{
  "hidden_size": 640,
  "num_key_value_heads": 10,
  "head_dim": 64,
  "norm_eps": 1e-06,
  "qk_norm": false,
  "attn_scale": 0.125,
  "init_std_up": 0.0196,
  "beta1": 0.95,
  "weight_decay": 0.15,
  "max_grad_norm": 1.0,
  "decay_shape": "linear",
  "train_tokens": 725500000,
  "max_steps": 2768
}
Each number is 128 + 24 x the weight over its row's rms, rounded and kept within 0 to 255. Layers, rows and columns count from 0. Numbers have three digits each. The size before them is the row's rms in percent of the matrix's.

# layer 6 MLP down (transposed), 2560x640, rms 0.0462, rows 1316-1370, columns 512-639
105:101096122128130125090131100137123104092134094137107102135139137132138098135095114146136114128158160132112161139191129134137143134115166109181163117095059116119123156142097109092127128148126126128154092118149104149131086133155162113156093140166139123136136139120136123131107181133137174114116159132123104189124097129111135155094145118128103126146122124154125104103153107153097119109118
112:085093174153160138132175152174111102109108107155098146112133136106130147166146140176112154148131191173163155149117141123135096154136145113150152156173161142075160112123115128156151104128106142130101127111126144160147147122099092121127128163118098158121115103100123097128134078136134103092147123144118104133131133151094085088114146100114139120133133122126108141148100159094111132185139
094:109114093112178139128117181114129135120127081160144119128143126128136102118144131118123114134132129160130104177108108143138143107168162113115143155101151099091142085154134113101128088099156136114111160135160134111093114149091125091119107119088097103107073100115131102139152140153128123084158116076144116154162093162158164156111122126083077124127128097105133116126120142161061139109140
093:124074134136146129092138180100132132171132108120109095136135122149149118111122132128137096112151091102126115169128116170125109132108091117108149156127173177137116094136130075116150116119115160120109185110130118145085166160139122103104083138134152115156167124154126120123163127146141141103149152112099137101128115157173170119152127094124154128160118124110085170126115171118160130152167
097:130140113157132101131131123160109179149152109143137116190155115136133136144102072170149177140129109093148118089113128132148128122087119158093156148116122152178120103121089101125098097105148166119155114122087115163136146126113159120116124115117164114118116172056118121111153128143084139116123150120148162098139128162160148139139167135128126144138135123120095191104125107095152120133151
121:110123148146113125122108136150087127104158149131092118167161119153112098149108133095121133167095112084138094101151119106120110097113112083119129135102138108104124140122128127121108138156161119189099104150129185109125133119086116157106116092158119115083110112117130128180120132129130103112148163094114070158151116155132161120132109176176156164126111165116148142114139121132135090129094
102:130097124097105133100162136146147096127146138188099139098154105127155136136115102128116119136104160117117101109123176121128111102102146092152113134140111148139115177184158144095190152144147113105089138082148068147136147112135119147160102129131114109102163124140127084160082137145125108117116140087127159158127165099124100178095135143129163148128144140137158185160169105182145118105141
100:109146126124089117160100143134130129157122151144143132171160132150113095105077121118134122123151182152145119099150087176183110106116127116117156117177130123114108118157164131095124117130100150123136194123128125145076106118096107136148117100104118121132127106102160120144130098110113170136105113122114146068158141111132125093092123124140129123150130110125129136125154106120121089153163
102:152129137130111140134121127136150099137134149154145098068115108122144108136123144139113094117108113136070134104127125186139178101128130068100101104104088123129171127154128115152116143111148135129120119135140120141168154114118131088112124107136120136120148145122138115130106124098118099100134148163119140122127176132112171115161101117137163128121109106122128107166173144107175128148105
104:092137155113113134172143127128115140123109113135175154161080147103119125138108153123113138098101094128126148116145148154130166111096164154140123111118147136131118132129103137167126122124126093089200099141142135139108139110105117128125134126134095153107149118121090110158102129095099145153170154142125102074140163140135115081159128162157133142162127122075094083087128098055147105153129
099:118131123111125142122124128142118151138180086131103148151148100155136137125126113117110135152126160143208156160131137159126139114099148103121145129170154148136123140099122101152103146109078146132104131104175150127132135090103129125120154104116111126157120161127124108102142119114143132174138137115168144176148168105118116138144130120113122174102089143140168160120149169095138122127131
101:132108097199131139112113165094111111128119159105117141129116134127118123108059124121137127136123128148150102114143125134095086156105110097177125103169093117147146151126141134124139124101113101122140111161167107120143132129121153180127135155138147124137141134157127139129122121157123109138136140153126134111191089077145124122126104136124131087157154125156133147095149134095139140131130
101:118140176149108089111127111151129168129120141144088115128122212159167113130096136129129086128123114117122133137091126147096111118082152129130144120092123140118156132201110096172115131123112128125113149087105115105131150144107134082125109105140145070108111114126174087149153093130129153126114094130124121139162138147158085097160119090129114146115080152169134157127147085143118136142150
100:106111105131129092114162168172140131145177148100174099078099139125160147133116127128098150131125142128107138104165126136103148133108099118126122091125139152117126112151070156113128156143152101113100084159139134147117135109131123149060160172146097091114166126140093160174183118110108112173119127131112107092129102138142138123155135126141139107156110126132091110129126126117122112168135
103:087118120179136159174129145163142089152135146139109125115136186138138139120161117187098122144117122095106130106165145117110134122131108120099116150111103115127150158125136110130153115104136158125162125113156167109170169123117121124126140113157170118138112154129125085106118118156141128097135132169102157140091135163143124133149167116135165178124168171123127129112095107126137097131113
092:117131153137126139140154089101128121136094130073099124104128136163093153177134118112125107152143116128149092138145141157159134118187130138120154107090189096155129136136167124180104126131120142177133121140143130148114087146100094151142112111137111093142136122121087133144122102149120121118125133124135144132165120131106124129140135117123150145148137095120136131146137121129141065161133
100:118093158133105157132104162166133087128137130142117155086132108176125113120138118128143139174180142136120156080144158166159134088163127118061140120097121162137145130163108186109099133125070124170118137155125112139115139146115124129121097072153128140112141174123118116151147119154100122168117190115110134154116111173146157142134105154088097159120161110129156118162125135131120081095158
100:149099107107129100148127101113104148132116140134114121146148118170129165140142106165131141122132137132101165140154140141145151147111134156142141125115127133120142100156141129139131140139172150122143125137142103161153127130149171116174113121105150159170141141105112113108115167138160151080152151142140124102114123123133111183111131146135161161116104123130125141146084118113151163128132
098:115130136149108126148082096149115121128080092142129151073147109140109115121104107127089141086125105131121159140136146104118150118215119129124129107117103131119104147122133113132115141124098117089136102095148163106155191081150126125094088147141125105134119098137142104152121113100158132113180113098143120144098137140122131101173129092178093136151169138146148171089117145098111117099122
101:115143125121165168142137170101191163144117124127122147125104129112150189151087092108096118124137118118163123127137083146167126116141157095161141117135123150124131112123087092147165094147098124075139128140112122138107154144148146137098150152102150113164091132126128122119146120148145115138149116106161098109126119099092120097093130070130165138109175139068108124102101113140092125178096
093:094138130131097119159145136134143156087140118148113069134125131156144146142125105149140161145136137122136098122150166151130169141119155144135138111156098093118095117149141138132123141121117151117148175137100144144190080101101142123146087160161165156162111139136140169196123177120154139090174106120157123119177156146140158119128123113147102118161131130138120142158109085143128146140124
101:083109112136165127126114124142149119073110138132156131113167173106138121110158081136133088135175140104143113104105117098165110135111136170196084135080155132128120113154168115078125100145093127116117144169135063128137167132110132135163141121119122073152123108120114154130153137156136124149138126118141106134155142090163115134120155108150094119122140098156135127145107119113148125128147
102:117151112150139159159095169163161137117103109152144094057163138101090151072140133156135132128135147158113155155130084159145138116101157165086132099131123125135130148110151132153106124078145140111132120140102146129134111142114103111129155150146130109142132115107129190132152113113126118091146132101110141115088103118145137112122137106109135122141133160139101164095130179135110103124142
101:162119166159170093138099132140192149131153174105137142145097105131129062129110167122138167117101129073072118136130137112165132170115186162136109104094118116118125160110139133154093101125134108111139128136136122124153118135113171130085131154120136106125180087155146140135123111103130155143183120120117130168096154149126169187121145098122183171118132153130124117135144085165161142108075
091:137110091151149121102133097151098099145130118097114105130178123147075125167145159125104143093138140190140160100133143126122151099139136174141119115127151106122159127149098130128122119127209099174150111129112111107122116162126149102150126100110143158101091127110121121127132152147104131168133135148103117132141130168136125102163130136115144130124157113157123129131127176159142151109119
097:130127153106077138153117131164120131105126146147141109135153122111119142110072145171122116112152141148122158090122108088132144134141137123147132094152080154118123118180151111166147101113144156138164115113108131153140162087156165142128124114134114149142105130127103132125124147148151120116134132080139098109149121097138095103102139100111134121153145141119170126146165174125116116145082
101:083137109152163154144169139138116170124120123126130174142148057143102153104130104145135102111160092108105125138121109122162136165153149119125140141102130121122094144130107113131089117146138156127138143148114163161150132118080126108158127108125130126120127171149161160135115145168141134116171181136188106133149128140132154097099138128141161141103128102127094152143139117151095138112114
098:119099084082088136153123106124155119119126136123119151158159085113128112117135136184124103148125137101128152124083095155073132079115107130108161124106117118147118147106110121149139130107112183121095171117097140135137096123122135118171164153063122129108150165167142086141133139121115140111112159132083136123162124115142142127093165128146086123139069118127122128144175148131123143158127
099:095120110154091121139126176082082113085113080163163128117122116140104095174115166091117126143132130107161138136143130143125087100109110141112132152120095104111134098155130120116143122142161108102130130128172117146148148136119132122092146119158152149091141132130111122145154146156127144127148138163151160174131158168152176141114162105111114120157140090150169152073139124131080088169194
086:148156097162132098121133145128130143123148126134144097070137146120124093080061129157112150147115119084105139144116123181147107115110133163106177106133151134106093160128126123107128143172172131114157131117134091117103093107144136119165107162073164122085121128112120155103160140138148119091135149107155146124174129120147149196151150162144126114113125163107089159093166154188164140118127
098:134092121114165158185115136120139107145118093148149135125141156114117139139117124125134168107151181114096106106154133141133094127132127143069143158160135101150157133135123161125084144106116109126149118129118138095164128118113138151161130093140130135112137136129155105131129098115103168109133124119108154149140150176177149144122112108149091123100106088125102152131170117148119129099159
099:072076111123112107117144110125134142085131115151102133129102151126114154096108123144101150164143133151094089185118120134186132140126122131106105106158149101158170108108139119116126101100123117198133108078146144107172130111110111166129150126146107134123103110135122153144181111132139119112133117167117122111168139137124137156149106139120135128120089126133117160147118117122146132103126
089:118150149124105143165092131129138141152102136185167133121120129151153105106115125150098109150108101120141129102155136133117118101130141145131135136113118136148114139114144147167168151128122166143089163107141109161111138148164130132140143132119181102151147101108105124106129094114082105058127109123124094158125135107134128083123130118120121103110107118083131145116132097067106164174130
091:124130116142101103182135123121161120135159142106182086141149152141104133106149100160117125170095135115101174134144104123121146114141153100091115107147137129112144123161170111132167156094126113128157119144109123145129150106159161104113074130103154102088136143104141121146102130135163118117141144162143094137133141126096139128137091084124146134133106113123156154061173115121145101056113
108:163099148136086105186112125145120081156141153140155154149126122121112131113143132145127136157127084128113141121164112147138138168130178123099092130158151122123140101182101124126131085135144139139140115126150131093108109111132155087105153112105111076133072106092147130090107117154122146140127114135112146160120143118125117148107126107130105150097101117129143140106128153155138129158126
107:159088117158125098169087120087099144110138144158130118155107136120092168150164091141094104112077103122095159112141146140127123163205143135161111142148094117113124169185102135111118113120089156148121204112119141148174124110112134165093152143153129176133116143132174101109141144105159175103136172136082193128139129130132114075115156092123125126113110132108097109090136117126092101147160
100:129097150141157166147068127157149138156116142115123126179081111147113137130114147101105140132133105151135183110140144150154119164137102094149159110130143129094160129129129139134142156173149137103136110137113124144124146126096149174128157175121133127191115129133148130115100123167135147083131152099145127141122132182094141146173120074126064147149116115121134145134163094105155142102103
095:118121154133111133136135106138155149145160113146103126142141138168114119147088133132124157146148146097142109096152155170127085145140125109133155158114131148137155151103071165138135108135124136153155095143109115125117123135118102105157120115138164139159130140156133164112130121140098101116123141137103149136135114098134153135131144107142126138164143135086154153120125154176155147153172
097:152107140109105137121149146155142129101153097078104106126134140167116125138136164139118138095130122091152104152119128120092128132157138130130133110113093137102150082132143085145082120126111117123203111142100107155146171140099147157128129154099146130107109097096138148130108153131151135137113117124103144174149140155137140122134166101081122138154103127115138111112092178148093101092144
119:167125116133109115127098124151143136137090129159094115122129105142101123139120102100114113206072120108132113123177128169113158153106129178120143135106126130139119105121137128159135140116111112145134101124160192129162169119133146141143127148077115135109062109093131158160168105126094101143101134156150128110170121108177157124144135109126117142120160124151101103130131107112167152146172
104:113130122143089128170147107124097112135087142117130146148141150122106138075092137132132099104129135158088100097115132119114120105094131112077128105136108120142149126142146105127103164100134141121150127127095118124129155113151154145124152111144131152121104142141156154075104122169097103136110147105161124131174078089145151111085097127113121143179133153092140105194132113133103136108125
096:125137135171107138165122098190114099117105123153133142136152155142148122141122171131117108157135117093145115155138141109132122157179147122163130141158103100139111134120094125140120142131156168162106115101145105095080130120130124132152089131141143127128124129113156127116135172149097135149135123142130135152117166174120150110147157145161096108116076167116126184124137144157108080103140
095:152093128122138104127141147114139140128131109122140170128113117119133135123154083143172145156131130156104124148107117156130125152170117109148144106106111122112122131166134164089128127108133154132108158113146163163102142143135123123112157089108130139153122142156145116130143147103137127105115129164132134145115119151161084118129165101088114075119139124133169110096120143159137109155153
079:107124167127070129164112135137106149135133138164102124088110082135152058132104104124147179144150127122155154107156116126129143130134098132104089138096129115131087152116152106133111123109143116110116122143161109132082162118162108148135108130163151141132152118120161137136133160150132154121107151174138106145125172165127160136152091130134151165148135098140147125132147107164111107102183
096:162144123134115150126135103148100113165135171089117150167186161141147136092152163168146100146122098101167119134137140124146099146107116136145122174113136111133112082159132124131112095149120125110138161088106154137136107142104077103084140124097166110098097111104115133160148131166129129106191143143127147151130134137123178149166138180086170098121139168122097141117151167151113132113143
106:163118083110151124138163081135098100131170113126100107142159144129124105071078110147137121204180148080112119104113133133119078126084096133135129168146123139136128103143150119113145121133160144114170126126120086112108132125137108139128148088154115125130140109119141086119124154138187125126116115124124141147126160098147094093179171118138146123121118129124118106106141208149163127102165
119:121170119180094150152176113141147165096140086134144118139130132148093106133117156165097116160141116134109156144165123113114098127171105113138144126120098111118102158095101093120126145114139156133131132138124173154122127129142148144083149137076118179104169116145147152133116163087121147096124141130126134088122147147092083135122161101150121150142161125097097144144160132141103090155159
102:087171116156080139156115170109104144191098127090082110122125133130131122119145086149122130121146117134131153126154126113139106087118159127115136108134153082147150140132144062152142141120128116112133148159129126123131123118099111133158109077144171161119138133125153137118155117109118146107125128156180097110141100140165159147108183164133097143158158075108171156140124126121104096112127
085:113133110118131122169138163118152139126110122039127110166130135159165138136116143137126107105114156133102155133123135121093112131128100146134126108160121136100156152156125097086114147153149112139149113111160128116131164094117169165151128160149132133135097132140136102140058130144169133093123107156124147101130108099121100142149181133145119144107112147110128174114170117151137148082165
093:114130135094139100118154115153126150119140103146128111128114078091091127134116121130125117143141136128150142157127140117121065099122106138135153130145134108156135066147128097128140162135111126153111138140098118150143154147121121131098139119116103087161108134108142142111136143150101119125146122122084113129143106140147109113120156146125097070114079100121112117128128142111145086137162
097:124178116114137171178081145115165138143160090156128115114126082158112121146189153134078090119135102072151128168138107158112111107184109141126152110142169152121128124139109118178120143127129135100115108143098142146095134096131111159100120092153108114127158076121153109134122125172109112086112084126135117150080159130150106083103117127100119156105102089130122149102158102100079148144149
102:103155121098126105157138093132143111096112113136099112139145098148131110103087098084109136094114124127092166123101158122130144141124141065104141139141132096170131149137155118098130155127120168100108129146124139175145105089163123169112108125078111124161121182129145122141144146109092136147138149178118142203099133105159135146126140107126129160122114162137126059108121162114133153141094
096:181126131150153122157129097135130122093113158110080115101034126130107149097151130144155122124086091159157125114121126122132162151104179123101125129150093122101183152136121097135137164107136130139129104107131124140119176107113134148121142133144144143156098092126115122141131109112116136128164146169148137113112103090130153131148126129163126163108134129159122131107131131148110144120131
095:117162105147149099124153130129151146119131130130120114129161121118088122143137129103174145101159128118140106134136168105141140099082113130119132138144135145121101111143117111147115110167158133132145127196121168109107132067152136122167133160123143138137146140171109178175090173109114130123131158166158153090154161140153113132114120103112131138116150101107088108099161106086163165108140
113:130144098149114135111138130132120101153112129143124131163097122139121175140148118139114121185102115163126147144154142189094112135122146169154124083180119123082146116094139153129134150128161139128116105118161135167126116125135104164110119122169070083145121074104122146118157126148139132135150054152130153156134075141111132114093083140111121164124130086110121167144119115118082117111155
# layer 6 MLP up, 2560x640, rms 0.0506, rows 1317-1370, columns 512-639
106:144123138151119110156126149143131082100164136135150121151120162129159125125134123093098150127128128136104157135113168102123111132099154136133096132082146132129085134114121178152128140154152108163089121102145108127138131107155127144100139112153139154151140150176143106135121159123067141107128138119133134154176137162106143163168163114124145151099127109111131115149133107169101103122134
102:135110126090157119106181097091153138126173185136140162143099093130119103113138120078114164130087117107136110125124125111193155144099112110098102121121033109109119116135119182148137152137120138155126163142084097132178166127107134122161117097120149101156126132104131137130117122113119143152096124106139158141086123108092103142100135129160102155149168137151080126126130121167081121115167
102:108114180148155121108135090088122123159105101125082129107097139146117141100127126095120111084141131143118076150158118137126160123158081116148125095125173111185110123145102085118141152111138176149087180129083091145104117107126097135161143102134139141150162129070142121128096146136103120159112098114119142155156162146135116132126108102115187107100147114146171134132160119122125138154169
097:174151147103102091146148117097122143137134130135127166148124122179107172080145130157137140121166079094149121177093141142138134134170095148122139087123111118145153141131136127114123122125148138150129122105162144105142105129136155112105114098111056138094123142083148113131156124106106080166184108123176129131089123132157132136143130130119128128158170117141130129115136133134149121103122
104:162143101137116119126134138105132126136164122119110121147158107133099105139079145128131121128157114160140128136109129125118159105116095125115120117141122105119135130160149145118122163121116134112103124154118133104144117166142134081144167143100126131142080124116143111170181174146155092105123135083127100135122125133147112145127119152129110148126138147139173127146107113142115133117150
096:137131118106146137116133147116088117098094098111102133098099137112126158152119145171078127094115084142139081131114099148109134115139121169152114099162158108098100122092155127123105110138116084125145120125114079171140116142116126108081166122111123128135160119147149136121156124172117176157136135145111128143057127125135130116099084103137126158082125107154106126100138103145111124128141
099:113133163124107152093111158124149134148098117108111151137115083135112119126082104148135129131131135094122156111171145089171154114130095136165125136093127130132098145183085111125162089138128114156107131136129118133111124134139120126109114139121119141159103164125155107142124134127146131144117117127121103132090132122125121140107113139119141154104108141141142124095105143103126137145116
100:111131133142159080113129128107099136059113136138139116133094115119144115135159123122131140136101127115138090118144114171155124116141112118127094118082113114150129098132142101116110120145091151153143134095117126114142126156129122172130100106122141068136128093129127118136129075157153145138201130115111179103113100096146184110098130132201128086110127084143118123102190115155100105122147
094:136152132139139120122139122101132105091131080109152122084167127129075094167112116110103137126133176087095101141106122105149113138134121130160122072105110110099156149155089154163149140135146128138165163086089144147097114167126145140108095134163150115124147160072165095111115144117111103140121115123115161135143125112128150104114147108146136118115175088139163137193154155150172123160126
100:109137170076162137130133119099128114158118139089078136119136109135128135144127132120129127110130155148127129149128123126099150144082160120083095172128132125173117064117134146149122107097118128152121137110123116119110100093159136183095157096118137079184112106105160138128174181116149119106123149137146139061136130157077134129141225075179140154125147133125133114099107088087099127169146
101:124171143143133109132100152113139136099157116100128146124140154142152087146147117135172144108061117143163101156119139114114126124126137170118154100124125104153132135144125169114159135090123102141115112097141118099131133160148097122143096093136107109090107137111112085148130108089116099121147136113133177104131107158097150133140080105119109126092103104103111167127110140135140113113161
100:074123163160159157084157140137134105160106160130094143130106133078160138145159127123103131156114140117142149112112174179124127134127102072097160122125096110082143079091097138165136099132118105119133093159136127120121132102107109134120160164167149150100167131105189132126131102121110109163122157118155148152123157064155129095116096129092128120105159110143129116116156162107121153148109
093:130088122108140155094163084128102120098107113151068119127135124122098135090118148174144127165115149102175139116100123088121132140173147188103123148152087152135148112124129119146100124094136195162141167106136121116152130131172120126155130113135113124113169120142118121142160099106125120096150101114090208135138166123133131155121128104138134141114109112140161140129098127173142125136128
099:133148125126128126089151131131150145111101090141112145131141146162143112150141106130148123122124121163136133137088201125109127123088108136138088127139138074158130115114130133115115160095088139188191081129129129163149127112115148134155118141108106146092158100151111095100114159118153128182144138123132098169111112137097125130113162171104130195124141134113132077117099119131116177103130
092:106148143151132118107134118127133141111069106146125145100098148089163184166166147145141134171047140121128147125134159145090160108154140135138126107094112112111080124139132113122148114158140133104085117151153121135081124121150114151091129114125136156065147160132120142135150098138099127125109137122123109110122145152162131186112138139138142119117090109131149095158112142107143163122107
101:140160169090118154125159125098106158133078126183143133134158104083119137098148098155135139162092175138127170145134119135117088131107102129178144117140167117119107121111132097097108103149073086130115109139106134100108135134138088125136147118109114095158086130118103130189140065149156128112166118119127094117095105118125105133129123141126141142133079148126142128097140150134104090151128
103:105142103116113135145148110097126137161100139140147132147141122114109124156165126104111082107079114140101162114130140131084135162133130122128131115100124112156140111089103118146156160179101108155130125158173118146113104101132140112117118146126146135139100153124125129096155115110189101122118118122136130129139117154159137126094152146160074124136163145148093105148109109127106139081144
095:116152102112147113180160095117178163116132123154134132099141160155099139103111137117123080087133147145132123121106181122086112105141129156090182148088101158133088119061133161114106170154141170113133147125097139148127107121093132131118096131142154144133130125133134106122148138130132105173110118130124087158150092130158152082130142138113112123115078131125135128115164200123171128127147
103:175143107120117151114126139095165167110115171119131177100113073172157169109127132123130134144087168119123156155125108141099117131111146104117166119123126137193149148130117124136121121184185099123108082124064140053161160122142145128133121102162123112169090126116126167117135120123134164103147114131150132152156101110159118123149128150174122136136128144174117104114153082113101104157118
091:136146123105142159123137127125108138143094154143141102130147133127159126121132134142121154128110145140074174127133108141084084126113101111160171110141102137107151107126104152159148116120148134170152083091155123145132187130106114127117118114132058160136122122140142098085092158152120118151142128126114122137099093186102101085138126126154114142148096133167122091152122139129122120128155
100:154139150081125109076157068142116121134113120081126178107125128121186088126125130101130135171078122122126125095111135183126102118101112119120161134119158085133128102102142102163128121110117070111126088140099138148128115161057159133164135094152114137127127104127147146151114139146095153104113108122135094128105105106102166135136132117090109116158122108152126125151113166086156129153122
099:136119137170139105107141169159079126131156142111123093152138160150110127133133130145134086093151182156169136089139134099148142130151096134090136162108140119147149116122114128153120114107129127148104128101129106140146118125118093152129179166127158113160120151131111104147120130118152125135134176145111135103123112152154134141132165105146112107137145137140125148146100155113105143140103
101:147073084133138109148125148124135101138128149115125140137097126143143127109130109112080146150130107109108089121105114106075116091107122121082119130095126146138118100162126132124197091135115156171130119129133101156127140150120134120149122088111154147132158091159176143110117117126184140111091152171164078130095136111143136153134111158129082134089190127150137134173143124153112109123136
088:125137104098134148126069131125129137155152123132141152132125132119144139149133100122121084136110147105143130100171119148113132110092130138112145145147143126140147124094193135108102114098104126114119115116145117122159119141105148134114136171110092140134156098119117159134165084151122121165131178141139103097144169129129123172126099115127080134087112150150129143119189110106141118110102
101:139096066121136096121126098137140152087140143099161116086147144091109094154119125111119147089120130131167138112114154125104133128109108119108116134157142160089137098110166079147144158109136162149134191101064147105146153167103125179120134125153110132108137140086133097169103123153070142135127176091127121150101107158109120126112128145116128116110125165196112119117135140145099113090130
105:159180096116142110175096128121137132147108149122123189162116172137136152118138116113150109134106113192096123128108124129171107110083202136110138115136163148183134128103110118148140156092095142122131124130093155081155150110152154115128147082117083153147131104069165169097089111152087132160125131107177107081125084122140119140156083113179140135096103125124144111138094109130111149105094
102:159118142088142112108122152100124130111121125106159110144142136098099169134105122109166130107155144161104152176094114148153150178141139122094122129134122124142117134138130107073131124167118108109136122130165081126111118103120137145142140155155095158146116115132130148153152159121168099118125123117107125120097144101140151146095163113125082104134156163124139123104122137084116108113138
103:144129134114136125147169095146115107138113216081103137114083113111098126130127133157133128102116113133115154126104126091155163148133152137096132124110138114110100164130104136135136099140138093161154121182119125124140102119113083127154140099134120147142141051118099120138118136150130089114097100093124104129113123142104140158154114140113085130100137104102102136124148096139160119149137
092:109145098174145152135119095117116144078101108159135138119119185125086126123115102104090120175139139167117136128126098138135101153164147127098169146141105127151117088108128099113080134121149131140096093094106131133142137132143085192162168119123095119172130128103072146144131113142116107122136129143166144144139110136153143158087116136134112146104124110128144143148135114111138124097122
105:134125138115089161104130133102127110107143139133132124103155139147108124108127094112121150140102168117140149131128135137136114144142140106142175079137096151128139151120125149082133119104120169108129152111121113137142105147132106092100143143084142094166158159132138110111094134105082110152112160131100168187149106113150119102157094162157113092139134161116123131139155098120134068104145
103:139147132137084162107110099149158090176146131131141145143106127162079117137133151136129094146061105108108157107135126131103102136120105123121116108173124108095125123140149124115110134121084173133120132143136107119158112123141083125135146159052132141119180124116136140115139147116158168141128110175139173118110098154120176123168144141119147134100090143119103089147138136110119121114144
094:147126132105122099104180102149145124153121107113124131110085127127094134154138151134100132103085114114106192142113136101131116154149106121126146152133113135117157117097128121147060130124140145106111161126153121107126134139147117143050088114090172132122168145129142130140147104117109137121171124152161082129128133106075107103146121147125119146137111130177147116150165110143125068157105
097:115125082091121180109168125118128119166155138121157101145148115122103159113156151118140103115120157143135165135145157116100100134096115139154096107120145100142126123102110161133096176060107144156136096118160112149132093127155136153185124121092110122141123098106114164170116060080134109110119116147110182090144067119146130115146125073158069098109140131170116153126115131115138135148079
106:131087139105152119170126160137110139100135129105133143121128113183130144130185075101127148165160125120115118117114121114175093091102125115104124141094107133163100097140128093127103123132110143143130151140112113133154134128145097149125132135095115114094101122085136094105155186118057135142085137139109142084115091124127140125098151106128160110145123144147125123106118130155124100141169
105:138158191141166118106139130140158147099122115153141192132111124144152144107123172139139147116121132195163102157090125195127105128117149114142112134144135144126134124092092091133097085166147133112153176172102115116123112152121101131127106128146170109116120115123117122114138135094166126122154123104145114134104143112157109077107141201085139162169118100115088119121143134141140134103108
105:127169095146091135111097118078156109158136175128098149127134121140135116180127145136155097137148148108105148133112125152145130136134130104130170115110115153102095130125135122165174136144119113110114131101154089105109115136154112150083120147169122144087094148151095121088121131134155166127116090134141139133114093135144157127126146131122130094155131174098115119195159130175085161170135
101:185132114085131140113146135066154114111114117100109150118109100156132130104107124096147154128119128092130126117098148127095083140139174139136152064135124110129120141132140152136138142107152113089126097127193101150162117150120095137139152169127139112113121113146136139078134153113121133148122121132123148115140143170144148096085113183143177118134115144092116114158151126150171104118097
108:117075124135179106096129110144169148138137148108144104116092164125152119123146119146099110116122094158139172127088181136130089124146094097146145120091153140099149151099173130118117096123107083162125166112118121151172135130112129130082139139100122100122088168133112132126095132090111121106165158165102062136148122146121087107127165130138145128096131107154120130138102082143122134126146
118:149092152103082139143101116094147144146117144132114120132104102098134119110165126157176133113100107083164151101128146136145146153103130129095123108136108152111129098131144116117127139119112172132139122134132120128137129109144126139122091149101153102051073152128150104141095108119101129132114150127144152137137161101133098158160189115176143085083102077109103084125135147138108147123132
099:153140145162090097124110164134107129135178157089168153134151136104101114148159108126108153068109122141119121093143140134124129120147161119132110123088076145129152079147097087137137124122180097131104123120132116094150123112161131148117120127126142118126117147052149115107115115141131119161134154142139144135108127110137162120085130126134148171113100096143082118129138163098106139120158
089:150173080161086121166158108124147140125163146130100129148151128120116098115076131129157101094081167139162165120104138162093096125122186105121145121143114146121180136117134101114153133104126115113127156164139130130121097141131111131122119154155151118118133113137110152103122105125162129133150110099106111124114098145099104156130117108142159095124160109170122146130087129160101141113131
090:167142121099140089130117130099089123143116168170120126098166094145121103133105142122062122087105134116156196122110153149111108124135130116132104138125160122127133084148113143142130144098122113150158077140137102143113181131103112127137129105185109102143148128136123123124114080106134140183161174075121150121117148145114119142173165136147113152130142090120129132095145112095140127111120
106:133126150131154153127116091113113184111148140117128119089109123178096057155148084157136106108133143131134142132132131094144125124122121122135133131103135113145079141110081138096107126165100156099116142113135091149053154093147126165156144135108092071152107128137141158121121154102151123118101075142082150139134097139129171104150113128120108141132131121129081101099132093129121137144112
095:122130139112141109139130135144133158137119135103094138060099091162071123066093137154139107145097130155119124108128101136127182123123120123153134141125101125097098131123107109125158132105113118168121131125145163111157143122125150130164136123107132136163097102117126121145089084068162142114111142163085093162096153089148156141152126096106150157164108134147130112135183118144192124130126
099:134169145118086141118164124133090132112136139094127124097127147141112151118114155125073117107090119154112106103063101125128135120125142144135126109103126144129146146114111120112138130085137112136131127123140177087113150105136132146127166132117114166084098098117149126119158129108166144162122072139108134104117090108114159140175158120127134149119131141142133149139128126115104130152112
112:117128091149106137095155142089136137105133100161115101092076146118089109171106175144105111103099142087096122111141138134114086169141139112123081107096139116136106112120092095158145136111145120152133118131117135146127101133140124129111141158133071138139115087093136107160132140118123160163130143165115111133098122090147104156143119099099157146132136106131109151125174092148122134121131
112:122155088120089098121146107129141136129100101150082172111127097125098108087133113115138142101154147133131114093126103143125089157128172134159137136132134163177121113166122144117117101133156136152168163177131151151138100081096152137100084148148137146148094119130095140086100152081144104168127068142130113137109158063107165152118141113142067124147151164119129130110154134098139127158124
087:125112092164138146115191119102123117150153128093108139105138119150133160158131111108165142194124154146135134152101185117101127116087121140130092171134092111124173120107148078126157105067159131133113113173133191128148098152157194118104166090115152113144145145152089101116161139112119140122138182159123140123122155102146114128169109151120122128150100142139122159158098138116127137171122
090:167132099144144133091132194148081169120121148136150145128129080128130121120143116159144151144127150122117139130170142126151150131142148162121118107153130082118163113077155145131126098118106146126120167131152100135141122122154167156101116133152154164120193139120100127146101147111103140169123103122149120119140126120090108168146126142128121145158141160121150162134114088088144134102138
102:117169128153123136142122113088124121103118154156167142119125112132136095117117172085160128081115121126139136151136162149153140144067168135104119073137120105143121082115134135105134117133161099113159129160133094113136148142095135196148129123124158117148106156159130145115111150116088125140115149171131114117130158112132108110149100111173150188148085134122139126109142122118118127144164
104:176105180119180124107123128097137153135105079127144133088117156142099150078167179111116149137130117090111138163131121098162144107145168124146157172086113151140091113133097146124109145168161123112142124103128117082162128144076143091086134120143136124145097145107076134129131165114125087130142132106104124119090104106092108138107085105134115146125115139173125136136145139096174073140115
101:137138088123125130107146167106098093160135095104163085103134165128129131119130110106110103132121138110132142107147146122129133121101116112129172155117148136161120138172100163120141150174155169119092182186134101176119138119178072128150159091127185141128137129098154148118152162131087139083125082136108111158112164147146139172142124153148173120127109106139116135150111122138148159123118
094:116110106122132122086158140061092107119139094108119135138095115176135138107146095088153159140148138120124112109071130144119136068085146125165145174117136130124105103157094107141137156113133124101164160116184155099172096115144156131096118123114159117155120102151127118140116096131130159111163146122136100113119129124124127140151126100108107111144098150100124125160102130158155147112118
107:073096135083118129133125152118159148084135102114124101113122120085111136102104135136151101119101120131125134163125131111137135192126101171132136142144112102073112124101147154109137106131146124145108118105149130155114094115154127123110173133142114126105134121094112118151121153082097104132142067139154174105113160149179062118131120142144161155122130114126127151117135149150123141084102